Part of a small language model's weights.
Size: 13 layers, width 128, 4 heads of 32 (1 for keys and values), MLP 384 squared ReLU, vocabulary 1024, 2.04M parameters.
Architecture: LayerNorm before and after each block, rotary positions, no biases in attention or MLP, embeddings untied during training, some layers without attention.
Each number is 50 + 15 x the weight over its row's rms, rounded and kept within 0 to 99. Layers, rows and columns count from 0. The size before them is the row's rms in percent of the matrix's.

# up: layer 9 MLP up, 384x128, rms 0.0802, rows 24-50, columns 0-127
# down: layer 9 MLP down (transposed), 384x128, rms 0.0799, rows 24-50, columns 0-127
up24 097:48 43 70 78 51 42 50 73 69 43 69 55 46 42 65 56 45 39 60 28 69 52 46 48 58 34 35 88 55 42 29 61 46 49 39 72 46 37 81 45 50 61 73 30 54 53 68 36 70 61 50 63 41 37 45 37 29 49 47 62 41 38 62 40 57 30 43 61 41 47 71 41 44 66 41 44 40 27 53 43 55 97 46 45 26 45 42 63 56 27 43 35 54 57 42 53 66 40 39 55 63 43 42 72 43 35 34 01 42 61 68 48 39 14 41 39 36 67 67 51 78 73 72 60 30 30 53 64
down24 100:34 55 28 65 52 72 58 49 65 31 54 75 49 15 52 70 50 42 30 54 31 56 37 77 51 31 35 68 41 24 13 47 55 46 52 51 44 44 36 68 60 75 68 59 40 44 22 50 62 37 40 41 43 45 42 51 52 36 45 44 44 30 65 29 44 65 38 42 22 50 71 65 49 63 72 56 38 70 82 27 68 47 55 55 56 68 42 52 70 37 57 42 56 43 20 72 54 55 59 69 62 52 29 32 48 31 60 63 43 48 74 52 39 65 42 29 66 86 46 67 41 62 68 61 59 81 43 45
up25 088:22 63 47 55 83 45 62 75 32 55 21 68 29 46 65 55 48 49 53 56 40 48 45 52 37 26 36 44 80 38 67 61 66 48 47 65 55 64 48 44 55 56 41 37 60 44 71 31 59 38 28 32 18 73 57 13 76 37 62 68 47 34 71 26 49 56 66 60 47 66 49 41 51 32 47 36 53 44 40 75 54 56 35 57 43 79 61 56 42 39 31 66 54 29 54 36 63 60 27 39 66 76 50 70 68 21 77 64 46 38 35 76 36 57 31 52 50 35 43 28 57 65 38 44 50 62 43 36
down25 100:51 52 48 22 00 39 33 38 62 46 75 61 72 59 34 23 55 64 42 57 67 49 50 35 35 58 44 55 57 81 58 61 42 63 48 42 56 49 42 60 43 32 43 61 61 60 20 54 41 37 61 64 74 39 50 66 39 38 60 49 52 46 37 97 63 56 61 62 61 48 59 62 50 59 55 54 60 84 45 29 73 40 40 41 40 53 21 48 46 42 32 60 52 73 29 52 50 35 69 47 19 74 49 59 52 79 36 62 42 53 36 30 56 39 41 11 64 55 69 44 49 51 36 51 50 40 29 66
up26 098:25 50 33 58 38 58 50 45 78 53 72 47 60 65 48 73 29 42 49 63 71 62 57 35 58 69 64 43 58 59 64 37 42 27 50 54 41 54 29 39 65 38 60 53 46 67 58 59 49 32 60 55 47 43 36 62 63 44 40 54 53 05 61 50 53 45 43 26 53 56 49 40 56 89 50 66 63 65 33 39 24 33 47 78 25 45 45 41 64 37 39 46 28 49 84 58 50 60 50 61 65 47 35 44 40 46 29 56 41 25 04 46 52 88 21 71 47 38 39 67 75 51 74 39 47 47 65 57
down26 092:51 30 58 53 65 54 66 60 43 35 47 21 54 67 58 35 74 65 85 82 56 28 50 71 50 47 49 45 84 38 60 42 46 60 53 46 53 52 28 57 32 48 52 48 31 48 30 68 54 33 34 40 30 37 37 71 56 74 53 34 62 58 47 30 58 69 58 55 71 41 57 43 62 32 52 36 34 62 60 45 39 39 47 32 72 64 48 55 42 37 76 87 62 20 57 60 62 25 34 27 32 45 62 39 52 52 70 54 55 37 68 72 47 56 52 51 70 37 19 67 31 51 37 29 35 44 84 36
up27 102:42 39 30 36 71 59 45 51 44 59 30 45 42 66 70 39 69 41 56 42 35 51 61 33 34 59 59 75 68 42 21 62 57 36 12 68 57 29 54 73 41 55 68 49 43 57 34 69 30 64 81 61 24 40 33 71 35 53 62 32 51 49 29 54 37 16 57 63 55 75 23 52 58 63 65 68 62 63 62 55 67 66 66 46 35 50 56 45 51 45 35 46 50 51 23 48 53 70 57 41 46 55 15 61 63 64 32 57 52 55 66 20 57 60 63 42 83 26 47 30 49 42 71 46 54 65 56 24
down27 098:28 57 37 51 55 67 60 35 70 40 63 46 73 59 72 59 68 57 47 70 71 59 53 54 52 47 40 38 36 35 28 52 39 57 42 43 31 67 76 49 25 35 40 41 77 47 68 50 46 66 66 42 45 36 21 24 99 54 63 25 51 45 30 43 53 25 58 35 58 72 66 70 71 51 64 72 44 74 41 56 46 53 58 60 65 41 41 74 30 64 26 40 75 65 55 63 29 49 35 71 73 50 33 47 63 58 30 58 58 46 48 42 58 70 56 39 23 39 41 24 52 51 44 32 47 55 41 45
up28 097:25 38 22 53 44 60 45 31 20 44 20 36 66 63 54 51 54 60 60 36 64 19 40 57 47 19 62 52 73 53 53 76 44 32 54 61 40 50 35 18 67 50 34 56 63 56 55 14 53 63 48 49 49 59 39 58 59 67 64 35 52 68 29 89 49 32 58 42 42 71 68 53 36 14 46 42 33 47 23 66 62 33 40 55 46 60 55 67 24 59 48 70 55 41 59 32 64 47 59 25 73 55 54 66 52 34 54 50 62 47 59 34 45 70 65 88 59 59 35 36 47 57 75 44 57 57 44 44
down28 097:45 68 16 57 53 70 61 49 31 67 59 51 46 43 51 66 68 54 62 39 34 49 65 38 27 47 61 35 73 42 46 27 20 57 30 63 35 46 78 69 66 52 33 62 52 50 36 69 40 42 42 55 71 70 67 61 41 63 20 33 68 32 66 32 53 55 74 48 72 45 63 62 49 50 35 76 38 51 61 50 44 51 40 47 39 70 44 27 55 35 42 41 57 81 43 56 51 27 36 25 66 64 38 63 35 49 38 26 82 46 55 42 38 60 52 34 22 52 42 70 84 28 54 45 45 39 76 64
up29 097:61 61 37 87 46 54 43 55 77 71 49 32 34 64 32 38 74 43 59 45 62 51 56 50 42 70 51 68 51 46 42 69 56 33 62 56 56 50 69 21 51 42 41 53 22 75 16 24 33 28 48 65 36 66 64 64 48 73 61 53 46 51 38 44 62 49 12 41 72 52 54 51 43 46 53 34 49 33 55 30 69 70 69 54 40 63 37 57 60 54 72 75 40 24 36 37 38 66 52 37 47 33 37 49 39 38 73 42 84 91 44 30 52 51 25 64 32 50 40 52 58 41 43 62 36 41 60 64
down29 097:42 71 62 62 53 64 19 69 35 33 74 69 46 66 30 52 48 38 38 82 64 64 32 59 40 24 48 53 72 41 29 51 39 63 58 12 29 67 53 48 58 49 27 82 14 50 47 47 55 46 67 07 42 57 31 42 39 56 51 25 13 59 27 19 59 36 50 50 71 65 46 43 57 53 38 57 53 53 48 69 82 56 35 53 50 30 58 27 49 58 59 27 43 66 36 61 62 43 63 48 53 53 43 41 41 53 49 70 52 76 42 49 42 60 55 59 57 53 65 55 60 44 37 50 71 62 60 44
up30 107:11 26 65 76 44 22 43 59 76 38 49 78 52 59 73 65 60 59 72 66 42 48 54 29 75 28 57 51 43 41 47 38 47 43 29 42 65 45 22 65 43 48 21 41 41 40 52 60 26 46 64 63 73 40 70 20 37 70 30 38 73 44 59 77 28 33 43 48 33 60 38 52 73 57 48 57 45 64 46 47 66 50 49 45 55 61 62 45 35 40 26 55 64 50 56 68 54 44 57 58 87 36 58 64 54 41 52 63 52 83 24 23 61 75 47 48 68 36 54 45 50 42 59 48 39 34 48 39
down30 110:41 37 52 56 63 62 80 46 39 58 34 27 67 57 46 40 45 18 27 69 48 58 49 61 73 58 59 40 49 49 33 60 57 70 13 70 43 57 61 62 62 22 67 60 74 58 34 28 53 28 33 80 30 52 54 57 46 42 75 66 48 39 63 56 45 57 53 42 31 43 30 47 36 59 72 41 64 73 57 30 51 65 34 44 39 52 32 73 45 77 69 70 47 78 31 58 33 44 37 42 47 30 35 44 69 53 54 48 34 29 62 49 50 40 56 43 62 58 12 57 38 52 50 55 15 67 70 49
up31 113:32 53 28 23 70 43 53 40 33 45 53 52 87 50 44 60 44 62 44 39 30 62 35 58 44 58 71 67 32 28 44 50 44 23 41 40 47 33 71 60 59 64 24 64 18 35 60 41 43 57 48 41 32 59 71 38 44 35 48 25 81 34 58 99 49 41 73 46 32 26 47 44 62 68 45 63 36 25 52 57 58 35 40 45 40 43 67 64 59 52 61 59 72 60 52 51 56 62 35 48 71 53 78 43 45 63 44 87 21 58 42 65 47 59 61 52 49 54 45 62 47 23 61 53 56 27 71 45
down31 109:57 51 60 83 27 66 41 43 41 57 80 41 60 35 74 30 58 23 56 67 60 54 52 46 61 56 32 53 56 37 48 36 64 38 68 42 42 59 62 71 77 45 69 59 55 39 38 50 45 37 48 57 76 31 71 26 54 06 30 36 70 43 52 51 53 45 70 42 84 55 41 62 57 59 55 31 43 39 71 59 25 47 20 70 47 64 72 36 40 21 30 52 58 41 47 66 39 47 34 39 42 46 30 51 26 37 46 52 42 46 77 68 60 53 47 51 45 33 24 42 60 35 58 49 65 53 84 70
up32 099:33 41 71 24 68 35 47 53 56 51 54 53 47 36 76 51 45 43 68 85 37 78 36 36 59 46 56 53 44 69 45 31 51 41 49 89 50 51 77 69 46 43 38 70 67 53 56 47 37 57 36 61 69 63 41 57 50 44 51 71 21 72 39 53 34 52 18 42 41 57 42 74 49 32 46 53 55 31 54 39 57 33 31 59 60 44 37 60 31 35 49 74 59 32 32 35 55 68 55 26 67 71 57 75 45 78 61 34 40 38 36 29 70 60 42 60 40 39 63 36 50 20 37 43 68 50 10 59
down32 103:42 81 47 74 64 62 24 51 47 49 52 52 43 29 21 11 52 52 48 50 40 62 39 61 44 51 67 38 54 51 71 79 54 65 32 28 59 59 26 61 47 52 50 69 23 62 47 81 35 30 66 19 52 33 28 59 36 53 41 51 37 45 27 43 78 47 26 39 63 49 28 45 54 50 42 45 62 42 81 56 57 26 75 46 50 34 52 52 78 57 39 70 59 70 38 48 39 61 56 45 42 52 75 25 49 25 59 70 75 55 56 63 38 47 69 64 53 42 53 71 55 74 51 40 29 62 56 50
up33 105:35 52 34 32 60 23 71 48 57 65 52 44 48 46 40 22 38 62 57 56 40 61 73 27 24 21 58 67 29 47 58 51 44 71 60 70 42 17 47 51 60 47 45 55 53 43 38 43 76 49 66 59 35 54 53 53 36 55 54 63 62 73 49 41 23 70 70 55 37 63 45 47 55 60 57 25 57 38 42 07 49 54 54 76 63 33 60 31 51 42 63 48 77 41 67 62 57 53 42 52 49 74 40 42 38 30 28 61 59 46 46 64 73 23 76 51 46 35 66 85 38 52 44 49 58 51 18 86
down33 104:46 68 67 34 65 38 52 38 42 62 62 52 37 69 30 40 68 66 76 62 30 62 63 54 51 60 59 56 44 60 53 36 13 49 62 50 40 45 65 45 62 39 50 49 75 28 39 54 35 27 77 69 49 54 40 51 62 57 75 65 26 79 57 35 21 74 64 55 47 49 31 52 56 56 76 24 43 52 60 41 76 66 54 70 45 35 28 38 40 75 66 61 38 23 35 49 53 61 30 55 56 34 66 55 41 37 61 27 17 63 34 72 67 54 58 55 48 21 21 44 40 47 58 39 40 43 35 35
up34 103:44 38 63 41 65 38 35 53 81 84 58 27 46 30 66 69 42 68 40 69 50 55 76 43 60 33 34 64 75 25 45 16 61 41 65 54 40 59 45 56 66 67 47 57 42 62 72 46 40 54 58 30 34 54 67 69 42 84 52 31 50 57 45 44 63 43 33 43 36 20 35 33 67 55 52 41 45 68 50 52 27 14 40 47 48 51 55 59 63 46 47 40 57 39 57 55 39 41 55 54 83 55 67 40 52 38 53 67 68 48 61 57 46 34 59 61 49 44 31 65 12 45 65 29 21 29 29 75
down34 101:49 47 43 57 59 51 40 53 53 22 16 42 71 27 48 58 49 09 80 33 59 55 29 42 67 39 24 24 23 69 46 43 67 74 54 39 50 57 38 77 47 54 72 54 40 63 50 51 34 53 44 57 38 31 47 38 53 73 52 31 47 64 39 65 31 43 72 57 45 62 47 73 55 40 73 48 59 75 54 55 57 38 70 64 54 35 58 45 29 53 61 53 42 48 81 56 69 84 37 35 16 53 32 59 34 17 27 42 50 52 46 67 70 66 54 50 66 59 55 59 55 40 43 41 47 44 82 45
up35 094:39 62 66 55 50 77 42 57 54 80 54 59 53 21 49 75 86 32 62 48 35 14 46 60 14 47 68 28 80 55 67 32 49 41 61 43 51 64 38 61 64 39 37 38 54 24 58 52 51 51 63 68 47 37 45 50 36 54 58 46 27 43 69 35 33 45 20 50 67 26 64 50 52 65 56 46 45 45 33 55 46 57 51 52 57 52 39 53 30 52 64 74 41 40 19 47 79 68 13 61 41 63 51 43 63 32 52 63 77 44 47 41 39 63 20 67 56 47 50 47 48 32 38 58 27 62 76 47
down35 094:29 38 58 57 63 49 82 28 51 53 67 87 36 51 36 59 58 53 59 64 60 89 31 47 55 49 28 70 20 44 38 67 79 42 57 39 47 59 66 19 41 17 61 49 58 53 56 54 33 58 65 26 47 56 40 39 45 45 57 56 30 60 61 51 17 27 82 60 50 65 34 61 33 50 53 59 50 51 51 28 60 39 49 61 34 43 42 46 53 63 37 24 51 57 50 44 13 35 64 66 55 21 61 57 24 62 46 68 66 50 38 51 59 54 55 68 47 69 56 41 52 48 44 35 59 77 18 47
up36 105:57 77 54 60 41 22 42 34 35 41 75 65 47 58 57 42 24 81 56 51 36 66 12 78 37 38 36 25 54 52 39 62 38 65 62 66 24 50 13 49 43 27 51 59 45 49 59 34 80 57 34 53 54 72 57 43 50 30 27 52 44 52 47 25 45 28 61 36 46 62 49 55 37 30 44 44 66 57 49 39 57 48 50 68 97 38 45 47 52 41 72 29 86 53 51 61 55 57 60 74 59 58 38 41 75 61 40 65 47 60 58 55 26 21 68 62 50 45 51 54 58 46 58 45 49 69 57 62
down36 099:57 33 49 27 35 50 38 21 23 68 62 52 44 46 61 73 44 44 42 20 63 65 38 56 68 27 75 55 26 32 67 42 55 53 20 54 36 67 35 61 54 64 62 38 59 48 49 52 54 52 63 59 46 68 57 55 50 36 31 41 53 52 40 67 61 57 20 48 57 22 55 43 58 30 46 90 51 39 50 43 61 73 40 31 36 65 61 89 35 44 25 44 44 55 42 51 71 57 57 22 56 31 75 64 40 39 33 83 52 31 47 51 60 49 50 51 63 59 79 41 72 38 67 54 75 62 29 52
up37 105:46 37 75 63 76 52 46 56 62 56 38 27 45 40 61 66 41 62 53 36 43 56 69 48 44 30 61 28 47 56 28 72 37 43 68 56 52 53 64 62 55 83 10 50 30 27 43 58 38 52 48 63 49 57 74 74 39 82 68 39 35 39 46 63 47 21 43 64 43 47 61 44 67 40 43 57 44 61 31 48 62 52 42 50 34 89 40 74 29 39 49 24 68 81 25 77 23 65 44 23 45 25 34 64 30 51 41 48 51 56 47 59 60 37 48 58 61 40 57 58 68 61 34 57 46 30 32 56
down37 097:66 43 61 63 42 33 45 54 27 49 37 67 44 34 29 36 46 51 73 48 37 47 37 52 60 48 36 46 37 27 26 46 63 45 68 79 45 44 54 51 36 51 62 53 41 73 12 35 19 61 33 64 26 58 48 65 24 40 31 78 67 63 63 75 36 54 63 72 50 53 78 51 45 53 36 77 43 38 77 52 51 47 84 35 67 60 55 59 56 73 36 68 43 66 32 53 34 83 46 73 52 49 50 29 64 35 59 31 70 43 34 54 46 66 56 51 45 43 69 29 60 42 62 56 66 47 24 33
up38 109:49 73 69 36 45 59 55 36 23 50 36 51 47 67 40 63 44 63 54 71 28 54 61 51 17 35 43 43 65 29 17 16 44 54 59 74 50 64 48 44 32 63 62 44 53 47 44 58 76 42 46 49 68 21 52 72 48 63 66 51 39 23 67 42 55 71 39 65 46 55 34 41 41 47 46 40 64 51 14 41 50 74 54 72 24 73 27 57 59 42 38 44 52 55 66 41 45 28 27 78 39 57 63 24 59 66 44 62 66 62 61 50 56 32 82 53 52 52 55 83 37 37 29 35 54 71 55 44
down38 111:50 32 55 38 29 34 57 70 29 34 69 45 54 61 54 27 52 46 59 74 62 42 42 42 66 45 53 61 66 23 69 67 39 50 55 53 72 33 63 25 53 43 49 53 17 50 52 40 58 64 52 47 51 36 30 34 34 53 31 35 64 43 55 48 54 51 60 60 54 30 55 30 66 47 61 79 47 29 65 46 51 70 57 63 31 68 65 37 36 72 71 58 70 53 67 25 34 45 54 26 52 50 50 59 04 64 30 95 40 45 60 53 46 63 41 21 71 45 70 39 75 42 33 65 34 38 67 53
up39 104:61 83 76 37 38 60 59 31 53 54 40 61 29 80 80 50 68 51 38 69 53 28 58 77 60 33 65 62 10 26 34 31 55 43 68 24 28 63 66 30 46 32 54 41 59 66 50 64 70 42 53 50 51 56 42 47 65 75 44 50 70 75 54 28 45 70 66 47 73 34 41 53 39 67 64 41 37 38 54 33 39 41 30 67 44 54 49 52 61 46 60 60 25 52 63 61 74 66 61 56 40 55 23 46 55 38 64 29 50 42 36 52 67 47 46 55 56 15 58 43 37 15 69 47 54 52 39 61
down39 099:36 31 53 23 76 31 68 58 29 39 57 50 71 50 40 53 25 43 58 36 70 62 23 37 74 48 56 47 31 10 35 35 65 64 59 57 59 70 52 49 51 53 33 63 47 40 53 49 66 50 81 49 48 26 51 36 75 37 42 40 40 43 74 26 42 36 42 70 34 61 58 61 48 60 41 52 67 57 63 58 88 57 31 91 59 49 27 67 34 41 57 42 48 41 52 56 47 60 32 38 53 27 35 71 50 40 54 54 55 51 52 37 28 40 69 51 50 44 88 45 54 58 57 60 61 79 41 23
up40 092:63 60 39 35 25 53 41 77 30 52 46 61 67 77 76 29 50 87 50 44 31 38 58 39 51 60 45 60 71 65 20 34 31 44 45 52 56 48 70 41 50 47 35 69 47 65 35 44 52 42 51 69 65 67 42 98 44 17 48 50 49 61 49 10 51 30 54 33 58 54 53 50 52 48 27 57 43 60 54 61 33 63 42 60 61 53 55 49 36 48 72 51 31 51 41 67 35 27 60 29 39 65 46 52 70 48 10 49 35 68 39 46 73 37 42 60 55 45 49 33 54 65 82 56 49 23 66 57
down40 091:33 42 37 56 58 39 62 41 35 42 56 62 52 06 45 77 59 26 49 32 60 54 57 52 67 45 80 62 35 77 29 54 60 57 56 17 45 64 62 54 44 18 48 24 64 73 49 78 43 39 39 63 34 50 57 32 57 49 65 49 40 31 53 52 78 49 64 55 40 67 67 57 42 56 51 42 51 40 79 50 53 47 18 50 48 50 63 44 42 62 41 24 47 44 39 58 62 44 31 74 40 64 20 36 55 48 62 35 71 47 16 67 52 50 67 70 40 23 71 32 55 61 26 64 69 46 71 47
up41 099:66 54 40 60 60 45 49 27 77 19 55 70 66 46 29 70 41 42 83 57 65 56 67 30 50 60 52 60 40 56 51 40 45 51 45 29 45 56 66 54 37 39 91 54 52 61 68 59 53 37 37 33 33 36 46 44 39 27 61 65 88 60 76 58 65 54 74 31 24 65 63 36 45 55 79 36 38 38 43 77 38 69 47 33 55 37 25 51 40 57 38 43 59 45 30 39 38 44 38 40 43 48 40 23 31 62 71 44 60 57 27 67 65 67 37 50 71 60 70 69 33 23 42 62 56 42 59 51
down41 102:64 42 71 48 59 33 73 65 49 57 40 71 57 50 45 48 38 55 28 24 36 53 73 70 49 70 28 48 67 37 25 54 46 22 21 59 76 55 30 57 61 71 49 33 47 53 33 29 45 45 30 47 36 66 40 72 59 63 53 55 76 47 58 66 57 50 70 54 28 40 53 35 76 47 56 58 24 20 61 66 47 57 48 70 41 21 57 87 42 43 49 40 54 66 46 37 43 51 36 61 87 57 36 58 32 45 49 53 58 68 48 57 82 41 33 52 29 33 28 51 30 60 33 50 49 61 67 29
up42 101:39 62 29 45 69 12 37 67 40 40 30 68 76 40 19 38 46 59 63 66 43 42 59 45 47 17 65 55 50 49 45 56 22 62 34 66 39 68 20 24 62 41 60 67 49 69 43 44 56 54 65 47 52 56 63 57 47 77 62 14 39 65 42 61 21 54 56 43 66 64 67 51 50 45 53 69 50 65 38 42 56 32 57 53 55 48 49 49 60 45 14 53 55 55 53 45 42 75 52 51 39 70 55 58 88 65 49 41 29 69 61 61 36 59 29 45 33 40 52 41 65 88 20 61 51 29 47 53
down42 105:51 48 45 45 48 58 42 71 16 46 58 24 58 27 48 45 43 26 52 57 52 25 92 71 72 62 23 77 45 47 53 54 58 21 39 50 39 67 72 54 57 50 49 63 72 56 80 37 72 43 38 43 39 57 56 60 38 46 21 71 47 42 43 51 52 53 66 22 39 53 13 37 54 39 52 54 39 32 37 28 47 60 11 61 60 55 59 54 65 57 42 29 56 76 47 49 57 35 61 53 56 36 50 55 19 39 41 29 56 42 27 46 57 51 63 52 69 56 71 63 65 61 80 54 59 71 66 45
up43 099:68 60 51 57 51 33 61 58 48 48 56 66 39 28 49 13 43 26 50 35 49 41 62 75 32 62 78 40 61 59 46 53 22 55 23 30 63 26 54 46 67 66 45 46 68 48 54 58 71 26 58 47 33 42 49 37 48 41 33 45 52 32 56 29 72 52 57 49 49 43 62 35 65 45 54 60 63 39 63 39 60 55 80 58 30 56 44 38 25 72 28 68 93 40 50 63 83 33 47 72 40 49 57 80 34 62 67 31 66 27 27 45 61 66 39 37 66 48 81 51 53 51 35 59 31 59 44 43
down43 101:15 37 78 46 41 38 49 36 64 50 65 26 56 50 55 55 57 55 61 39 46 40 61 53 77 62 16 40 62 52 66 37 43 64 49 46 43 44 72 57 89 32 60 18 43 45 44 48 58 50 50 41 49 51 67 73 68 40 50 39 54 28 46 59 93 33 68 39 61 71 44 39 15 66 66 09 64 59 43 49 44 43 28 50 70 22 55 52 45 35 27 52 47 61 64 31 38 53 52 50 41 63 59 47 74 51 51 36 68 60 53 39 41 73 72 31 41 59 55 47 22 69 41 45 69 35 49 60
up44 101:32 52 53 78 53 53 38 32 41 69 75 56 63 66 57 33 46 40 24 22 67 47 66 50 47 41 39 50 68 37 68 59 63 44 73 52 36 69 41 45 53 42 24 71 66 77 68 13 66 54 63 30 53 60 43 51 56 99 54 54 43 41 60 42 46 15 53 57 38 48 43 51 43 71 48 78 47 60 41 25 30 32 52 70 40 22 27 44 51 39 49 62 39 63 63 72 67 37 47 29 47 36 52 51 58 62 42 81 46 56 52 43 25 45 30 63 52 42 43 69 52 68 27 55 57 32 50 44
down44 095:30 56 39 57 29 50 60 53 55 38 26 37 41 34 62 35 38 42 65 44 39 49 71 62 73 58 68 41 42 62 22 48 32 68 64 42 59 44 70 42 61 53 63 51 51 39 68 39 63 26 49 76 43 51 54 33 51 56 34 63 51 68 49 61 55 45 23 61 61 35 43 35 29 48 73 22 49 76 55 22 44 57 61 68 65 71 76 31 34 51 36 54 61 36 46 60 43 38 46 68 47 27 51 47 61 54 84 40 31 64 83 39 73 48 56 28 44 78 30 45 15 31 78 32 46 68 68 51
up45 093:31 67 72 43 27 53 70 26 68 82 64 48 40 13 29 62 25 59 55 62 46 54 43 63 69 79 46 71 64 48 51 26 46 53 50 27 34 38 47 62 32 48 54 25 52 57 49 51 70 53 52 47 51 61 64 45 59 40 46 66 22 21 46 25 37 42 50 38 34 74 52 66 47 48 42 58 54 50 31 54 66 57 51 39 53 54 60 48 43 71 82 22 36 76 39 24 59 82 36 61 43 42 72 62 57 54 26 38 42 44 52 78 56 45 74 53 38 54 46 77 43 40 39 48 45 75 31 59
down45 090:56 57 60 78 52 35 39 77 29 43 92 61 53 51 50 70 66 35 64 70 64 24 32 70 58 64 54 63 53 38 36 19 38 47 54 58 15 33 47 46 62 81 44 31 39 41 70 33 65 23 14 31 49 62 47 61 63 47 46 53 54 47 32 66 44 51 53 33 61 50 63 41 66 57 30 41 60 60 56 38 31 60 60 45 48 52 31 57 53 44 68 46 36 55 62 54 35 69 75 61 36 60 65 31 42 62 62 63 38 60 66 20 60 14 56 35 33 39 58 37 54 41 74 45 43 72 33 56
up46 100:41 59 56 63 73 53 46 60 74 34 65 59 60 45 80 39 42 39 27 30 63 60 53 34 39 66 71 49 40 20 57 75 48 41 28 46 42 52 45 30 54 46 40 45 61 83 41 60 30 68 48 88 53 42 55 61 46 62 42 68 27 48 38 16 49 38 50 52 59 39 70 45 45 53 22 43 33 52 56 66 13 42 30 38 41 55 94 67 54 40 43 69 62 35 47 59 49 37 35 56 45 45 45 57 39 34 42 16 71 46 51 78 38 52 29 58 40 90 49 66 46 55 41 59 55 59 50 55
down46 097:60 58 44 54 35 44 32 22 40 54 41 57 61 30 38 56 28 49 23 36 34 36 67 57 42 60 95 39 50 34 37 18 44 58 39 55 36 37 56 52 57 62 72 42 75 45 57 49 41 25 42 48 30 73 80 45 31 76 42 39 40 49 60 64 40 41 65 63 50 64 66 56 57 43 29 35 43 66 71 32 22 75 55 45 59 32 66 54 51 40 41 42 21 52 73 66 52 61 78 51 43 53 49 53 76 46 34 53 59 30 83 73 40 44 59 73 41 72 21 32 51 61 44 52 53 48 59 33
up47 092:14 42 61 33 50 55 46 44 37 45 50 63 65 58 35 53 67 30 79 66 26 35 47 28 75 22 19 41 38 44 81 49 39 49 34 41 53 42 85 38 21 57 48 54 39 63 61 45 35 38 63 47 45 42 35 39 66 22 46 68 59 69 45 40 32 42 85 39 51 41 57 57 29 56 67 81 62 28 55 54 52 47 63 67 58 37 35 76 29 60 76 45 47 36 55 35 47 57 55 47 22 35 57 51 38 42 51 53 62 79 51 77 60 36 68 72 51 65 59 35 57 52 60 50 67 45 59 36
down47 099:41 57 68 45 59 45 76 56 61 36 58 62 71 36 25 60 43 13 24 32 46 78 43 47 61 56 65 41 57 44 68 60 78 71 31 60 64 38 35 28 36 22 63 30 34 54 27 60 55 37 49 77 47 45 51 54 62 50 61 50 52 58 20 40 59 47 38 52 65 71 23 50 48 65 38 36 69 57 49 67 50 35 43 72 35 68 68 49 51 39 54 42 37 52 44 63 30 52 47 44 64 56 46 56 45 80 79 46 51 51 47 56 67 65 37 68 17 53 27 69 24 60 34 20 50 41 17 60
up48 096:56 41 56 73 54 77 64 46 43 41 57 51 58 51 48 39 77 77 66 39 45 32 41 69 65 48 34 44 77 56 49 28 42 40 49 46 59 31 54 58 49 63 26 51 34 56 52 21 62 37 79 61 56 43 33 49 47 55 50 59 53 39 57 47 51 32 56 53 48 31 56 31 61 45 39 82 73 68 50 29 42 58 49 36 30 51 59 32 56 65 39 99 45 31 49 76 66 43 53 53 54 32 55 51 25 52 51 29 72 36 47 16 49 14 55 56 63 48 69 55 52 80 21 55 23 61 29 69
down48 098:59 39 36 61 49 27 63 44 58 55 38 71 54 49 46 39 48 43 44 67 36 45 54 59 16 77 57 73 36 33 53 46 74 37 69 30 52 70 81 35 45 38 36 38 50 74 38 39 51 48 45 30 36 39 65 74 58 65 36 41 31 50 48 32 53 40 63 99 56 48 62 38 43 51 51 32 89 65 39 35 37 35 42 65 67 61 58 57 22 54 39 37 36 56 56 31 54 72 75 52 57 38 57 68 54 46 76 58 19 33 32 58 61 27 48 49 69 55 50 57 50 62 46 41 62 44 55 08
up49 099:48 57 32 69 48 42 52 60 24 56 51 46 62 43 37 49 31 46 62 42 55 57 65 46 49 80 62 40 43 61 65 33 45 36 43 60 35 57 91 63 53 37 67 64 49 88 49 42 57 29 56 70 60 79 70 47 60 25 34 44 58 29 46 48 35 53 61 75 31 09 51 43 28 51 70 74 76 49 43 48 28 40 62 60 35 49 29 53 63 43 40 67 49 72 55 37 48 48 37 18 32 87 42 39 40 33 52 34 65 56 78 44 50 43 30 46 56 28 68 65 35 60 60 24 45 66 53 51
down49 103:21 48 44 55 30 60 30 30 62 34 40 44 38 36 32 56 57 63 60 39 39 50 16 23 34 58 38 56 54 37 30 42 47 58 42 69 54 50 51 59 31 41 00 57 43 61 49 43 71 35 36 51 37 50 41 49 59 40 54 34 68 71 32 71 74 65 21 36 37 38 63 64 76 65 64 54 46 40 56 78 61 66 38 32 53 58 64 81 36 54 41 52 53 85 58 59 45 29 29 37 67 56 58 44 50 53 70 38 63 75 64 61 40 45 58 70 43 46 60 77 39 69 39 58 69 56 45 39
up50 108:65 29 72 50 42 72 40 30 37 72 60 60 59 35 67 19 61 21 51 53 32 77 70 58 40 25 70 37 29 52 65 44 25 46 44 35 24 61 60 47 87 42 67 60 28 65 57 63 25 65 50 58 41 29 63 39 44 59 67 50 46 48 51 72 39 40 44 40 34 48 47 41 38 45 62 60 45 32 59 56 68 50 47 56 71 80 34 16 78 52 32 50 57 62 61 42 63 41 50 80 31 56 50 36 37 63 73 38 37 43 33 50 50 52 37 55 44 62 54 40 61 38 39 72 82 42 33 69
down50 105:58 41 53 40 59 63 46 50 54 45 45 49 54 43 71 54 19 34 71 59 41 40 36 43 56 45 43 35 41 62 72 30 50 47 54 73 60 85 47 36 39 44 47 35 56 67 59 43 52 37 32 62 73 50 58 34 41 79 41 63 73 85 65 74 56 71 40 48 68 51 64 47 29 29 60 22 53 66 15 51 38 74 57 20 46 54 54 41 44 50 26 84 46 63 27 25 80 15 20 43 46 68 63 48 39 37 56 36 73 54 56 45 58 67 49 59 44 46 64 46 64 53 33 64 30 37 50 49